Weights of a small GPT-style language model, trained from scratch on English Wikipedia.
Training: a variant of Muon for these matrices, 129M tokens, 7868 steps.
Each number is 128 + 32 x the weight over its row's rms, rounded and kept within 0 to 255. Layers, rows and columns count from 0. The size above them is the row's rms in percent of the matrix's.

# layer 3 MLP gate, 256x96, rms 0.23, rows 89-112, columns 0-95
size [124  96  98 118 100  89  93  85 110  97 101  84  96 104 112 106  79  99  99  98  95  91 100 111]
[[143 169 143 144  97 135  59  75 115 174 108 196 115 154  73 162  84  96  94 121 181 178 104 154 118 109 133 153 159 118 164 155 121  99 102 131 160 158 101 178 138 205 137 137 138  91 141 173 100 147 178 142 138 108 118 129 134 127  69 144 123  93 115 183 150 133 155 102 139  73 126 119 108 147 118 147 152 142 106 112  68 165 125 190  68  73  67 107 137  91 119 139 147 133  91 136]
 [188  65 117 154 171 143 161  98 165 131  76 122 149 136  92 169  80 147 125  92 132 172 155  70 145  89 141 142 122 118 147 122 145 151 143 150 120 126 104 166 203  80 149 125 202 109 142  90 145 121  93  97 138 125 168  54 117  94 180 156  94  86 131  99 125 167  87  73 142 145 141 176 113 104 146 150 124 157  60 155 170 127 139 145 111 103 129 144 172 125 175 174 100 127 147 116]
 [125 181  98 121 169 139 150 147 163  65 104 166 108  92 162 161  80 127  54 110 131 128 148  80 104 136 125 153 123 111 125 137 133 142 123 114 118 105  80  95  89 106 125 135 119  68 119 190 104 155 105 134  59  79 173 117 188 121  95 121 216 138 152 118 100 181  48 132 122 157 139 157 124 153 124  94 117 158 146 182 185 129 118 152  97 116 170 120 161 178 144 123 149 127 109 140]
 [152 157 117 102 143  54 117 146 107 125 108 199 112  70 163 105 153 129 212 118 155  98 104 101 167 101 135  74 128 138 122  68 105 146 174 103 134  84 137 117 137  99 144 120 110 137  96 128 110 117 155 163 126  55  83  89 110 170 145 123 131 136 108 110  94 170 161 144 105 167 165 135 115 112  66  96 149 158 116  49  75 153  74 139 137 135 196 156 137 134 141 116 156 167 147 122]
 [148  70 156 123 154 148 158 145 180 153 151 146 124 102 218 140 128 109 145 103  64  90 106 116 117 107 149 150 104 125 154 146 130 108 109 184 161 173 117  84 109 130 150 155 134 116 117 121 119 160 152 134 185 101 122 116 120 164 155 136 102  86 121  96 117 103  64  91 108 101 225 124 116 180 109 176 125 100 159 109 177 155  77 182 105 143 101 108 103 170  77 160 127 163  73 138]
 [ 75 141 165 143 125 138 121 155 127 122 123 144 131 127  95 111 118 146  86 136 113 113  95 165 103 147 162 118 199  70 132 147 127 237 100  83  87  97 111 101 199 123 151  80 105 139 148 157  94 126 135 167 205 149 170 162 163 138 109  49 134  98 109 131 126 160 172 105  98  81 135 169 121 115  78 148 150 169 136 180 163 120 112 156 124 114 137 146 112 109 179 113 139 106 171 113]
 [151 123 137 129 147  68  99 141 136 145 106 152 155  86  85  91 107  72  87 125 120 135 121  85 197 120 153 110 139 101 141 122 106 151 203  84 105 112 166 100  96 144 101  85 167  70 127 118 147 106 159 127 138 166 123  72 139 184 160 111 210 152 106 185 106  84 131 103  94 121 106 113  75 176 157 102 114 143 111 140  93 129  65  90 101 177 154 151  94 145  81 130 114 152 162 118]
 [186 162 129 110 198 121 110 165 115 152  52 141  93 168  65  76  94 130 143  60 112 121 145 147 135 126 200 128 158 121 169  85 157 159 140  92 153  95 141 133 143 111  79 154 156 128 165 157 171 108  89 130 178 107 115 167 180 133 164  81 105  75 124  92 143  94 161 124  97 115 137 104 163 169 109 122 147 130 145 187 158 128 164 123 131  75 178 111 110 151 129  90 104 144 145 125]
 [122  79 153 170 127  99 147 147 123 191 141  90  91 114 147 138 104 138 115 135 143 197  81 169 137 138 154 124 156 139  96 136 122 119 127 147 217 175 155 107 103 124 119 188 145 115 104  87 123  98  91  14 137 166 146  90  70 178 132 168 137 114 136  98 171  75 129 146 150 138 119 102 153 100 137 141 112 108 132 138 108 145 121 150 152 201 156 107 164 151  95 154 166 170 105  93]
 [153 157 160 194 120 118 166 140 143 176 106 126 141  72 130  98 117 150  94 128 132  90 141 169 122 137 113 153 132 157 144 132 153 195  90 119  83  81  30 116 127 112 240  69 148 133  90 113 157 112 161 148 149 143  93 125 120 171 157 150 156 155 113 144 183 142 144 135 153 168 106 159 134 109 184 128 160  76 121 150 119 147  86 113 132 137  91 111 142 116 115 123  74 119  75  94]
 [139 160 241 146 130 119 189 133 141 138  63 145 123 103 136 134 162 107 113 144 171 139 132 130 125 134 164 131 118  86 137 105  73 173 114  66  64 149 131  96  81 124 124 158 149 164 157 120 190 105 111  70  93 100 105 110 211  79 123 105 112 131 130 132 119  91 156 146  91 115 136  85 157 147 110 146 106 147 126 100 108 163 107 161 128 122 163  98  91 195  69 132  98 133 122 118]
 [106 129 155 128  96  88 169 122  84  91  76 182 130 148 123  57 149 155 111  92 122  75  96  88  90 183 130 108 148  47  92 120 163 155  63 145 131 164 131 178 168  94 108 160 122  41  83 133 122 129 105  95 115 121 150  79 117 134 118 141 139 163 138 128 110 148 118  98 169 128  84 146 172 126 138 135 145 174 169 139 149 141 111 112  80  75 176  85  76 131 119 117 101 131 130 140]
 [ 84  87  69 161  99  59 128 100 170 107 120 107 144 103 170 180 122 117  82 106 139 137 169 147  74 162 139 138 127 126 138 108 111 107 143  90 118  91  76 103 107  54 158 143 167 168 121 148 188 104 108  85  80 117 119 196 145 118 126  96 104 168 142 107 130 116 107 140 120 142 135 220 141 143 129 133 151  86 109 154 172 166 101 141 111 162 103  49 101 159  97 146 101 104 131 130]
 [ 79 136  74 149 134  70 136  60 167 151  81 179 153 111 105  79 130 171 100 153 136 115 170  68 161 149 111  91 161  94 122  79 118 144 125 199 137 105 102 137 136 125 155 112 103 122 139 126 115  80 121 159 115 131 189 163 125 125 160 132 166 139 143  91  46 126 118 126 114 136  87 155 141 130 120 134  84  65 111 159 187 144 106 120 153 171 127  91 144 108 104 140 104  38 121 105]
 [ 79  90 135 140 113 101 129 115 128 102 158 169  83 192  63  59 116 126 123 105 116  91 116  64 140 148 127 167 121 107 131 155 134 169  76 148 147 133 124 212 189 131 143  81 192 123 127  68 160 118 119 174  69 105 117 115  97 132  68 137 173 104 140 102 173  59 135 137  71 109  86 136 108 108 131 107 158 111 102 118 124 104 132 115 131 126  96  89 124 139 115 101 110 159 155  91]
 [149 161 200 158  92 116 209 154 100 209 116 180 159 165 106 146 121 168 115 119 136 122  93 114  69 123 123 141 179 131 119 110 149 171 152  78 134 229 186 105 137 142 143 127 112 156 131 142 145 133 150 111 132 121 111  91 147 115 146 148 127  76 135 122 138 158 170  96 128 109 151 115  73 138 122 164 110  85 187 136  39 122 133 115 138 172 122 135 107 124 175 139 101  89 120 132]
 [174 111 189 106 134 128  91 108 185  87  54 160 170 121  79 138 114 147 134 128  98 101 111 165 151 108 108 129  62 123 171  52  99 125 138 131 104 141 128 125  96 122  94  79 122 113 174 103 141 134 129 108 149 146 108  68 102  77  76  81 182  89 199 106 119 131  56 154 135 162 107  81 146 151 113 135 169  96 113 154 149  94 117 159 133 143  65 127 148 150 102 113 137 106 133 112]
 [163 107 155 104  49 173 195 151 158 119  89 197 140 118 194 106 110 133 158 114 142 144 142 103 206 110 123 104 177  85 133 103  83 126 140  98  99 146 154 104 164 147  84 124 127 109  91 181 119 108 154 121  94 126 133 107 181 145 136 141  79 150 162  71 157 110 203 106 109  94 106  85 122 127 130 141 127 146 107 134  94 193 123 146 128 182 103 171 120 145  98 144 126  84 138  99]
 [ 94  99 113 124 142 115 158 102 103 160 120 132 112 243  89  93 120 126 124 205 114 154 162 150  80 105 146 151 151 123 119  58 168 146 126 112 106 129 113 119 123 111 134  62 135 130 165 119 119 148 127  93 112 106 109 116  96 168 225 156 151 127 117 171  91 116 176 145 120 132 150 169 128 132 140 139 118  98 141 125 108  59 113 126  83 194 115 102 177 108 151  82 165 133 178 166]
 [105 187 102 145 152 104 197 101  85 126 104 155 101 139 158 106 142 143 151 157 153 178  93 111  98 140 126  93 184 113  97 160 113  81  91  86 148 152 112 142 134 129  96 111 110 107 115  85 122 143 152  85 134 184 113 137 137 136 155  91 119 141 136 154 135 149 221 178 126 123  79 106 106 105  85  74 150 114 128  97  79 178 116 236 146 149 122 119 102 178 148 155 171 127 158 118]
 [ 93  93 165 183 112 105 156 141 199 143 129  81 125 125 118 138 144 149 147 123  97 174 108 138 148 124 130 125 153 123  91 108  90 110 152 129  70  99 128 176  97 127 144 163 190 105 115 154 133 117 106  75 127 114 131 117 107 153 103 160  94  98 144  89  65 179  89 139 141  67 142  67 149 105  75 181 164 113  80 124 165 127 113 152 170  83 105 131  92 171  63 148 123 146 104  50]
 [130 126 119  83 148 117 171 172 128 161 107 187 166 151  53 124 174 137 191  97 150 128 145 133 159 113 123  62 114 129 146 138 101 123 131  76 103 161 103 103 105 110 134 138  86 123 161 155 117 105 172  92 128 181  74 122 177  89 108 115 118 162 165 125  96 179 150 139  51  72 126 151 106  79 115 152 119 162 110 130 106  45  94 136 125 124 118 126  98 147 141 109  79 112 191 162]
 [114 183 193 144 123 123 145 170 169 127  87 153 154  48  54 174 107 151 100 184 127 142 103 131 172 151 181 128 141 127 118  73 115 109 121 168  93  95 165 138 106  97 113 199 130 202 111 136 156 153 131 184  98 147 109 166 117 133 137 174 155 118 164 106 162 116 141  96 123 103 140 168 143  91  95 113 110 135 128 129  55 158 143 143 103 131 142 127  77 173 137 137 124 106  71 107]
 [112 143 182 105 170 105 127 149 122 135  82 103 127 146 103 155  83  88 137 207 140 142 137 150  62  66 112 114 200 111 142  87 136 158 146  94 145 164  75 130  90 130 186 147 107 155 117  80 136  87 178 121 136 192 144 146 143 177 152 163 173 171 115 132 107 124 182 131  94 164 141 156 101 152  92 163 153 106 178 119  77  90 107 124 134 166  93 157 155  92 157 156 136 163 134 126]]
# layer 3 MLP up, 256x96, rms 0.244, rows 89-112, columns 0-95
size [117  86  93 114 100  79  94  88 104  89  99  91 103 114 114 100 102  97  91 117  94  81  93  92]
[[108 138 158 101 167 219 195 143 128 135 170 137 146 176 161 119 118 127 132 131 140  91 144 131 118 147  88 131 120 161 123  80 155 115 167 114 116 131 180 110 152  69 136 173 117 106  94 151 114 163 116  80 162 130 212 170 158 131 190 139 133 185 139 145 197 112 112 140 152 164 157 123  90 124 172 161 137  99 135 195 174 112 123  74 114 150 152 162 118 166  99 105 167 163 141 137]
 [125 188 108 123 134  95  51 123 157 121 141 130 168 187  92 146  78 153 110 151 143 128  74 133 106 116 118 102 115 157 214 146 109 144  63 186  99 108 160 170 139 135  90 143 119 183  55 100 178 176  86 100 129 160 125 120 143 110 184  70 155  63 156 132 104 115 135 177 128  98 137 107 106 124 129 136 122 103 144  80  94 130 175 128 102 119  95 117 153 124 129 133  80  95 129 134]
 [152 144 170 185 159 133 187 121 152  87 154  98 106 123 126 167  90 125 136 119 134 106 152  57 142 124 171 170 136  99 127 144 160  77 138 149 135 107  92 179 125 125 135  74  91 145  70 143 160 182 185 110 120 101 159 133 129 125 109  81 142 164 109 109  99 134  70 143  96 127  75 130 164  94 132  99  93 100 156  93 147 149  85 148 124 148 165 112 160  70  39 167 101 131  80 159]
 [ 78 149 124 116 152 155 116 180 179 128 169 109 113 146 141 171 113  81 137 156 110 154 128 144  68 104 147 119 100 122 103 103 138 132  91 126  81  91  71  73  76 151 148 123 188  56 119 147 106 116 108 158 168 132 208 187 140 105 140  65 157 135  72  97 111 137 181 139 116 112 161 139  99 140 177 138 119  64 116 148 121  89 179 100 127 124 129 135 123 115 176  75  94 125 110 132]
 [126 101 186 169  98 128 191 151 184 134 146 108 123 152 109 175 168 119 126  37 146 138  84 109 102 136 155 139 104 184 164  60 193 140 156 143 128 107 160 138 142  93 156 146 138 169  81 105 179 155 129 139 160  66 143  48 119 188 161 158 138 149 142 145 154 122 162 136 193 136 127  98 134 120 147 158 108 118 121 128  82 144 141 135 175 148 161 171 134 117 103 162 110 149 156 124]
 [204 133 123  61 172 199 121  74 151 112 138  90 119 127 101 182 220  93 117  92  96 105 136 120 188 112 119 137 120 112 107 165 172  60 182  95 154 114 128 134 123 136  98 126 127  91 127 123 114 120 124 120  77 123 130 143 105 129 192 140 169 159 108  80  91 104 108 168  83 125  95  79 107 140 125 140 147 117 108 107 130 151  69 151  78 167 117 114 149 177 119 137 145 149  89 118]
 [147 149 149   0 136 161 141 105  77 196 142 126 133 181 176  83 159  93 130 113 112 102 111 146 139 111 132  90 132 195 141 139 113 130 138 116 145 143 180 166 133  99 130 171 161 152 155 136 144 175 107 122 183 165 149 147 151 172 155 144 139 133 133 129 126 125 118  78  69 110 120 175 138 119 108  87 181 110 164 125 134  89 145 171 200 122  97 159 174 116 127  90 133 138 147 119]
 [109 114 129 185 182  82 127 159 129  77 154 136 182  99 126 108  79 155 125 147 178 149 149 108 133 114  83 151 125 155 133  95 180 165 109 178 113 151 150 126  95 142 145  81  93 183  49 113 137 112 131 105  82 169 145 111  71  94 132  86 169 148 114 131 128 165 153 123 137  83  73 144 168 153 126 118 148 181 109 154 107 116 123 131 109 193 105 143 151 126 111  92 214 113  81 103]
 [132 119 115 119 121 183 106 151 117 137 138  93 103 167 118 133 103 166 185 121 110 152 130 120  66 201 138 102 219 120 136 120 107 121 130 139  87 149 145 136  20 141 120 129 155 131 158  79 155 100 115 127 150 144 105 109 140  76  89 175 168 101 168 106  95 171 166  90 140 148 139  94 145 104 139 136 150  75 108 117 185 141 175 120  96 102  90 126 134 155  82  98 126 180 124 191]
 [124 174 158 159 129 125 210 155  90 109  79 155 145 169 122  88 136  99 134 158 204 117 145 123  68 114  91 114 106  89 116 131 113  96 108 125  93 124 108  82  86 167 138 204 144  82 133 104  58 173 123 144 125 139 101 176 120  88 149 173 143 145 117 170 133 120 127 176  90 122 143 174  86  88 156 106 143 125 143 126  99 136 186 137 160 147 170 150 112  88 107 169 171 122  71 118]
 [101 169 169  88 119 149 126 120 100 204 104 133 144 186 105 116 119  81  86  68 142  95  80 132 128 167 129 137 199 113 113 125 163 110 137 121 148 144 163 159 175 172 143 165 154 218 131 116 104  83 118 127 173 142 118 157 136 132 106 108  99  88 184 143  94 136 167 160 141 109 172 133 154 128 124  91  81 127 127 100 112 170 167 157  61 101 115 138  88  89  98  87 150  96 160  93]
 [114 101  87 138 159 129 106 122 127 134 121 170 165 179 122  68 146 148 102 199 103 140 178 134 111  96  52  93 148 149 104  92 157 111 154 118 158 137 149 147 176 136 102 119 149 142  55 132  90  98 114 104 137  95 152 152 144 135 110  93 152 151 135 172  84 128 104 133 174 154  65 122  74  86 168 132 144 119 113 132  65 122 115  31 121 136  94 182 127  80 173 147 165 124 141 108]
 [109 117 124  97 142 160  92 165 145 119 153 154  65 132 117 120 114 162  76 170  87 155 165 176 106 124 120  81 119 138 111 143 127  88  71  80 165 192 136 186  87 142 156 115 122  86 109 171 187 147 101 147 118 147  81 131 130 151 106 163 156 161 129 180 109 165 113  38 153 180 134 178  86  94 136 139 104 126  86 175  90 125 105  96 112 150 166 101 117 115 122  82 158 154 142 152]
 [115  95 182 108 137 165 138 117  88 128 134  66 179 142  87 177 187 133 111 155 151 119  84  83 214  64 135 105 106  89  89 175 113 156 115  99 118  94 186 114 155 173 101 123 166 119 127 131  75 126 147 161 150 157 117 166 158  97 114 123 101 154 161 106 132  75 171 105 147 112 108 117  87 123 100 111 142 147  92 170 106 106 113 108 161 118  90 161  66 198 134 146  98 136 139 106]
 [125 108 129 130  67 175 113  59 134 185 115 144 144 113 143 144 104 104 100 135 142  87 141 159 176 115 157 111 181 135  99  93 161 119 133 152 120 140 177 115 139 139 143  66 123 181 163 205 189 151 122 154 168 109 129  86  97 106  65 137 123 144 114  80 167  97 149 141 157  69 167 111 132  75 130  76 134 114 149  59 121 132  78 145  83 105 124  79 146 185 132 133 148 122  97 138]
 [133  74 106 149 136  65 120 226 102 139  89 158 124 186 129 153  93 128 151 141 151  89 117 172 156 164 180 143 145 167 141 136 124 154 114 153 169 162 142 188 118 146 112  94  81 126 154 118 121 167  77 123 144 134 141 180  90 153  63 115 124 138 108 195 111 186 108  99 166 130 145 130 108 129 126 132  64 130 141 102 155  83 132 133 160 195 155 143 130 143 133 116 143 136  91 201]
 [122 140 150 156  65  81  99 157 174 104  90 162 117  94 159 135  71 149 117  98 116 132 101 136  95 161 125 158 115 142 207 169 111 137  81  96 150 125  96  78  90  88 133 132 140  94 149  89 112 107 110 110 162 138 125 140 132 112 194 142 154 114 100  86 148 138 108  70 128 126 106 147 147 185 229  55 145 148 118 102 139 107 173 147 121 129 134  92 101  68 157 137 143 143 109  72]
 [ 69 119 109 104  92  94 143 143 124 170 120  85 126  41 176 104 124  79 155 115 129 170 167 154 158 161 116 159 113 107 103 139 204 144 125 111 126 160 136  68 130 160  76 108  82 149 161  79  87 127  88  64 148 195  82 155 127 137 122 121 147 107 186  96 149 156  99 115 149 114 124  78 186 132 130  88 164 137 159 117 132 147 134 157 120 170 180 137 158 154 115 147 141  85 149 138]
 [127 172 129 133 117  61 227 106  94  86 147 151 126  92 136 110 141 115 110  85 127 122 151  83 106 106 126 142 125  76 116 102  99 107 153  85 175  81  62 113 107  82 108 101 128 160 145  72 165  96 158 123  92 145 143  94  97 107 101 136  55 165  93 134 111 123 132 119  95 117  86 123  83 200 103 110 133 104 118 116 135 138 114 122 118 139 150  93 162 221  86 139 123  83 107 126]
 [134 133 131 102  64  54  92  88 113 100 154 120 121 110 120 133 216 124 160 171 124 133 151 155  91 117 105 126 141 163 112 177 129  98 158 104 140  99  77 133 143 138 161 157 133 182 143 134 105 114 155 127 106 138 108 113  99 128 123 129 118  96  58 141 134  82  99  90 106 149 164  86 130 158  65 138 151 115 124  75  69 194  94 168 156 187  95  67 109 108 115 177 154 103 125  79]
 [131  61 119 160 115 122 162  89 106  97 153 148 145 127  78 134 158 139  94 134 101 143 154 126  99 120 177  87 135 125 149 168 129 154 128 128 135  75  86  84 178 113 108 113 145 146 180 137  97 184 128 146  96 164 132 114 137 118 146 106  44 152 114  92 170 167 113 185  85 175 138 136  77 115 198 149 158 108 148 143 123 138  87 125  99 109 127 111  72  94 152  65  88 111  51 170]
 [140 100 101 140  97 114  63 108 109  71 111 101 110  59 113 154 158 105  99 175 115 128  79 148 145  87 189 143 109 138  82 156  97 126 127 155 111  36 138 145 122 151 109 143 133 152  89  88 134 163  93 161  74  84 106 163  93 111 151 109 171 150 107  83  86  62  79 185 186 117 159 101 168 159 155 142 166 104 107 123 109 141  77 139 153 138 127 146 172 130 122 109 154 138 124 128]
 [ 86  88 107 169  85  46 195 116  81 191 153  90 128 124 187 158 156 119 100 127 128 135 125  92 150 154 150 145  66  92 150  92 129 124 111 157 109  67 145 110 153 140 110 139 159 143  82  81 139 157 139 163 128 113 106 138 137 129  87 128  99 156 130 142 152 179 179 171 173 102 112 141 142 195 200 148  92 124  98 126 121 129 158 145 158 107 160  67 153 177 123 108  91 137 133 102]
 [198 124 208 109 181 140 109  96 144 132 116  63 125 129 165 110 124  80 110 125 101 139  53  91 193 130 139 139  64 124 109  70 137 159 148 159 101 138 137 111 113 130 123 108 103 137 119 189 126 140 125 137 146  87  35 120  72 116 171 136 155  95  89 101 108 176 135 100 159 125 126 125 114 103 123  83 109 144  91  88 116 158 154 153 114 171 158 125 103 182  95 167 138 109 163 121]]
# layer 3 MLP down (transposed), 256x96, rms 0.0876, rows 89-112, columns 0-95
size [126  95  99 115 107  89  96  89  98  90  88  90  95 103 126 103  93 100  96 102  96  92  91 103]
[[130 118 105 120  78 131  77 104  73 114 123 149 126 121 129 146 152 143 160 133 111  49 125 101 128 126  89 149 113 154 130 166  74 132 129 156 100 145 129 132 154 110 176 144  87 119 140 140  70 177 164 113 163  94 121 134 182 148 111 131 126  88 178 106 191 185 128 139 144 125 148 150 149 155  95 139 116 172 121 205 111  63 126 164 128 128 178  87 154  87 138 170  97  59 168  53]
 [ 69 181  90 147 122  95 155  47  91 167 175 155 130 101 112 130 106  99  93 133 128 100 128  85 197  94 147 100 149 113 146  93 134 104 113 144 178 159 164 169 154  71 143 138 108 116 161 120 103 135 161 147 102 127  84 118 140 135 154  96 146  71 157 143  86 134 132 140 107  80 157 149 120 177 154 123 119  61 177 142  95 178  93 153  92 169  91 177 122  92 124 150  72 147  95 156]
 [149 109  88  84 149 142 117 155 185 162 127 104 175  77 108 125 124 147 101 142 103 106 124  53 197 128 103 136 152  99 114 155 102 124 157  93  81  99 166 114 102  91 140  94 137 152 148 119 111 131 108 146 138 147 159 102 138  79  96 112 133 215 136 183 120 128 116 127  64 197 161 148  99 129  98  66  71 161 155 173  58 101 141  72  98 138 102 146 139 147 124 113 114 102 142 165]
 [ 79 222 102 100 145  87 138 150 118 102 101 112 202 111 119 124 166  96 204 146 137 130 149 133 136 105 116 177 121 139 170  90 129 118 101 132 154 133  88 145 136 119 105 107 154 101  80 102 167 133 140  77  76  79  50  96 109 154 105 133  93 113 137 161  83 102 123 117  95 156 129 177 144  97 158 162 157 161 138 149 162 139 125 110 144 102 191  95 127 115 120 129 137 186 187 178]
 [136 113 144 164 137 133 165  84 142 193 147  66 103 140 136 102 101  86 150 147 137 112 104  81 144 120 188  85 132 120 213 123 122 159 117 174 111 167 126 174 107  88 163 106 120 114  93 144 157 162 118 128 122 126  99 162 174 197 124 139 140  82 102 121  90  92 174 185  99  84  90 123 209 152 106 170 117  67 111 107 152 175 153 134 115 143 156 131 112 159 165 162 133 111 166 136]
 [124 139 169 135 162 128 101 196 107 140  92 155 140 106 109 120 113 103 134 151 129  95 122 113 118 127 111 188 130  80 103 149 138 134 164 152 128 130 108  86 169 138 127 114 151 150 191 131 154 198 120 164 194 140 169 147  81 136 108 100 161  86 118 157 150 106 190 148 105  66 153 123 117 132 111 149 119 168 128 157 178  47 169  91 177 112 166  91 137 171 112  69  83 155 163  69]
 [163  31  93  69 185 136  75  88 171 113 172  98 137 112 120 170  72 205 102 161 109 160 101  92 129 162 116 180 107 120 150 116 101  98 124 145 137  97 175 179 172 136 132  79 159 110 129  93 123 128 131 114 110  89 110 103 176 123  95 130 135 148 143 107 121 145 156 161  82 129 134  95 162  63 113 113 128 187 125  95 129 144 158 128 157 117 141 117 206 141 138  91 130 146 140 136]
 [ 92 154 154  85  72 137 153 132 176 107 154 126 181 120 132 132 151 119 110  86 172 155  52  75 118 126 143 128 142  58 113 102 153 140 165 202  54 154 174 135  86 166 140 102 116 143 107 124  86 125  70 138 188 116 135 144  83  97  88 140 121 157 114 113 147  86 128 141 156  77 158 127 131 108 128 113 102  66 154 134 160 106  74 140 157 131 103 168 114 151  90 100 169 159  90 142]
 [ 78 103 138 164 101  65  88 191 172  83 151 188  96 120 143 110 131 107 167  62 148 156 163 142 184 104 119 133 140 122 144 101 144 110 182 106 135 103 124 153 131 107 141 105 125 138 135 136 123 110 127 143 169  76 175 177 128 122 111 102 102 105  92 147  99  97 112 146 104 110  83 140 140 179 127 101 185 140 176 134 199 179 110  91  76 108 204  93 138 108 174 157 138 152 102  98]
 [109 138 105  91 214 122 107 101  92 103 169 117 101 120 186 100 100 145 103  92  76 159 152  70 137 120 129  85 180 118 123 119 153 110 161 108 154 117 149 108 151 165 107  81 140 139 171 153 148 104 132  71 153 121 119 129 113 173 151 117 145 149  66 146 145  96 163  90  99 162 160 122  76 136 111 204  96  81 128 157 111 132 105 109 132  48 137 148 177 111 133 166  77 109  73  98]
 [147 115 106 176 134  74  73 133 179 124  74 100 161 120  93 136 113 162 127 126  68 172 178 140  99  93 108 107  76 158  80 139 121 148 138 137  87 129 109  86 114 119  89 123 122  47 144 100 119 116 123 151 112 116 201  96 134 101  93 200 146 184 140 107 170 125  63  89 136 158 106 140  94 150 164 167 124 174  89 148 122 111 128  63 128 161 156 159 180 160 134 136 146 119 122 123]
 [112 132 172 184 107 141 150 111 166 123 124 109 127 120  87 107 111  70 164  66 154  69 110 105 177 186 165 156 142 114 156  84 125 182 117 178  85 147 191 121 146 108 107 117  87 129 116 154  87 163 150 115 125 127  91 123 109  85 108 117  59 105 132  72 140 158 148 108 119 157 115 172 182 194 145 124 122 142 153 115 163 169  61 121 127  98 130  73 145 144 101 177 102  97 134 104]
 [133 139 131 173 128  93 149 125 137 150  94  89 141 152 168 171  76 123 138 113 110 134 126  51 109 161 149 167  94  55 164 105  92 219 200 122 144  85 110 129 141 105 127 139 108 150 152 133  76 127 108 149  68 133 161 123 153 131 184 103 127 104 130 108  83 120 101 161 105  69 162 128 165 177 154 155 160 115 138 129 163 111 131 126 153 151 136 118  59 148  93 143  88 113 190 173]
 [156 135  76 139 173  63 175 113 137 145 156 136 111 118  96 130 148 158 100  38 113 150 113 170  95 178 136 161 167 100 123 141 155 164 144 164 109 137  77  84 132 116 156 156 103  90 171 109 112 123 124 124 102 151 158 181 123 161 120 174 142  57 129 107 110 129  74  96 158 188 142 146 108 132 124 121  80  97 101 102  69 131 124 173  61  83 155 164 174 112 121 169 113 148 106 156]
 [136 119 107  84 137 133  91  80  55 146 145 114 121 110 176  94 112  60 112 164 146 120 138 131 148 116 145 152  81  96 154 153 106 136 101 104 107  73 138 121 152 107 106  63 122 125 139 149  96 122 153 107 175 103  79 110 118 108 134 150 100 134 103  68 106 219  95 121 106 113 170 156 115  94 140 172  98 123 160 161  32 136 122 117  83 121 138  93 112 147 154 142 157  36 140 149]
 [137 115 155 124  59 111 111 108 162  68 125 149 103 101 166 104 117  69 182 126  70 123 130 123  95 154 182 139 177 103 161  92 161 108 114 116  95 139 112 136  95  64  62 145 128 137 111 130 137 154 193 117 151 157 124 124 143 128 148 124 144 117 125 135  83  92  77 112 133 147 107 129 171 176 151 103 138 125 129 120 152 135  80 157 137 101 195 205  75  75  69 176  85  97 126 143]
 [152 119  99  96 163 167 117 109 133 154 196  95 131 169 138 104 137  93  99 119 125 139 223 123 138  85 107 120 177 155  65 150 148 145 119 120 124  89 152 151 165 131 192  94 149 169 140 142 115 128 173 143 142 167 125 172 122 100 114 148 131 106 138 124 157  96 163  96  89 129 162 129  98 148  18 129 113 155 136  73 100 134  91 102 131 149 174 175  92 150 171 163 111  75 147  91]
 [137 161 137 115 126 120 152 104 111 143 152 114 144  73 157 147  57 104 126 139 118 119  98 140 125  82  76 159  98 140 162 162 180 146 134 145 174 144 102 132 108 184 146 106 149 139 143 102 174  81 120 125 134 180 113  93 172 130  98 111 131 166 107 159 138 197 170 111 105 181 144 198 112  92 124 171 138 107 110 137 188 114 158 178 114  72 163 149 143  35 162  68 119 110 162 136]
 [190 128 160 124 184 137 106 119 127 114 167 168 111 113 116 125 106 175 167 152 138 133 100 117 131 196 151 144 135 126 124 127 142 159 140 127 139 124 168 111 159 156 113 123 136 107  73 195  93 108 195 159 213  97 197 114 115 173 124 127 140 104  99  98 178 106 125  56 149 103 115  75 145 161 169 107 178 137 138 129  77 171 134 135 130 144  64 143 106 153 119 117 144 177  66  98]
 [143 110 123 146 184 120 135 142 101 172  98 154 154 131 144 183 121 189  89 132 157 162 109  81  85 119 148 131 109 108 122 107 111 152 127 142  97 138  96  75 154  99 148 147 139 151 120  98 165 140 111 182 133 105 131 135 141 130 104 163 155 117 211 156 144  98 142 226 156 105  95 170 157 110 107 152 127 191 184 140 110  61 201 127  91 119 131 120 166 144 162 119  68 164 119 173]
 [127  86  74 117 111 165  78 139 162 133 147 137 110 138 128 169 104  71 119 144 155 119 100 167 121  81 152 115 159 112  58 147  98 152 178 129 131 148 130 105 165 150 151 129  61  70 141 158 176 120 149 152 138 139 130 134 132 161 113 203 202 177 125 119 117  92 125  61 126 123 169 137 118 156  77 112 139 135 134 152 105  37 125 137 105 105 170 155 158 157 196 101 126 122 138  85]
 [101  85 128  71 122 148 118 134 164 130  74 148 162 117 102  68 172 176 159 180 123 160 130 109 106 103 208 115 125 101 124  73 158 114 163 115 119 157 156 127  93  98 112 131 157 108 124 151 157 141 152 137  99 141 104 129 114  55  28 137 157 113 157 173 103 156 145 133  56 119  99 124 107 100  82  68  82 132 168 192 122 102 167 139 153 119 149 129  90 157 125 106 105 121 112 134]
 [230 123  92  65 142 172  75  75 114  79 156 130 139 166 155 133 134 174 135  99 116 127 129 124 149 119 174 105 137 180 111 177  86 100 142  94 136 169  88 143 129 147 110 118 140  69 142  89  89 105 105 140 143 119 166  82 115 159 177 125  91 100 105 178 120 131 146 100 127 138 109 135 116 116 164  98 176 103 128 124 161 176  51 157 180 165  89 142 172 147  94 117 115 107 155 144]
 [123 132 151 146 103  93 121  67 172 118  46 144 139  93  87 167 115 113 139 107 125 201  99 112 150 129 146  78  70 162 100 158  82 126 117 157 117  89 163 145 132 164 139  74 150  43 185 137 170 135 139 104  81 134 168 111  97 145  29 104 127 147 164 167 127 129 102 178 113 113 130 111 128 164 140  78  96 110 127 165 122 110 110 125 142 104 122 129 117 110 156 132  62 139 109 146]]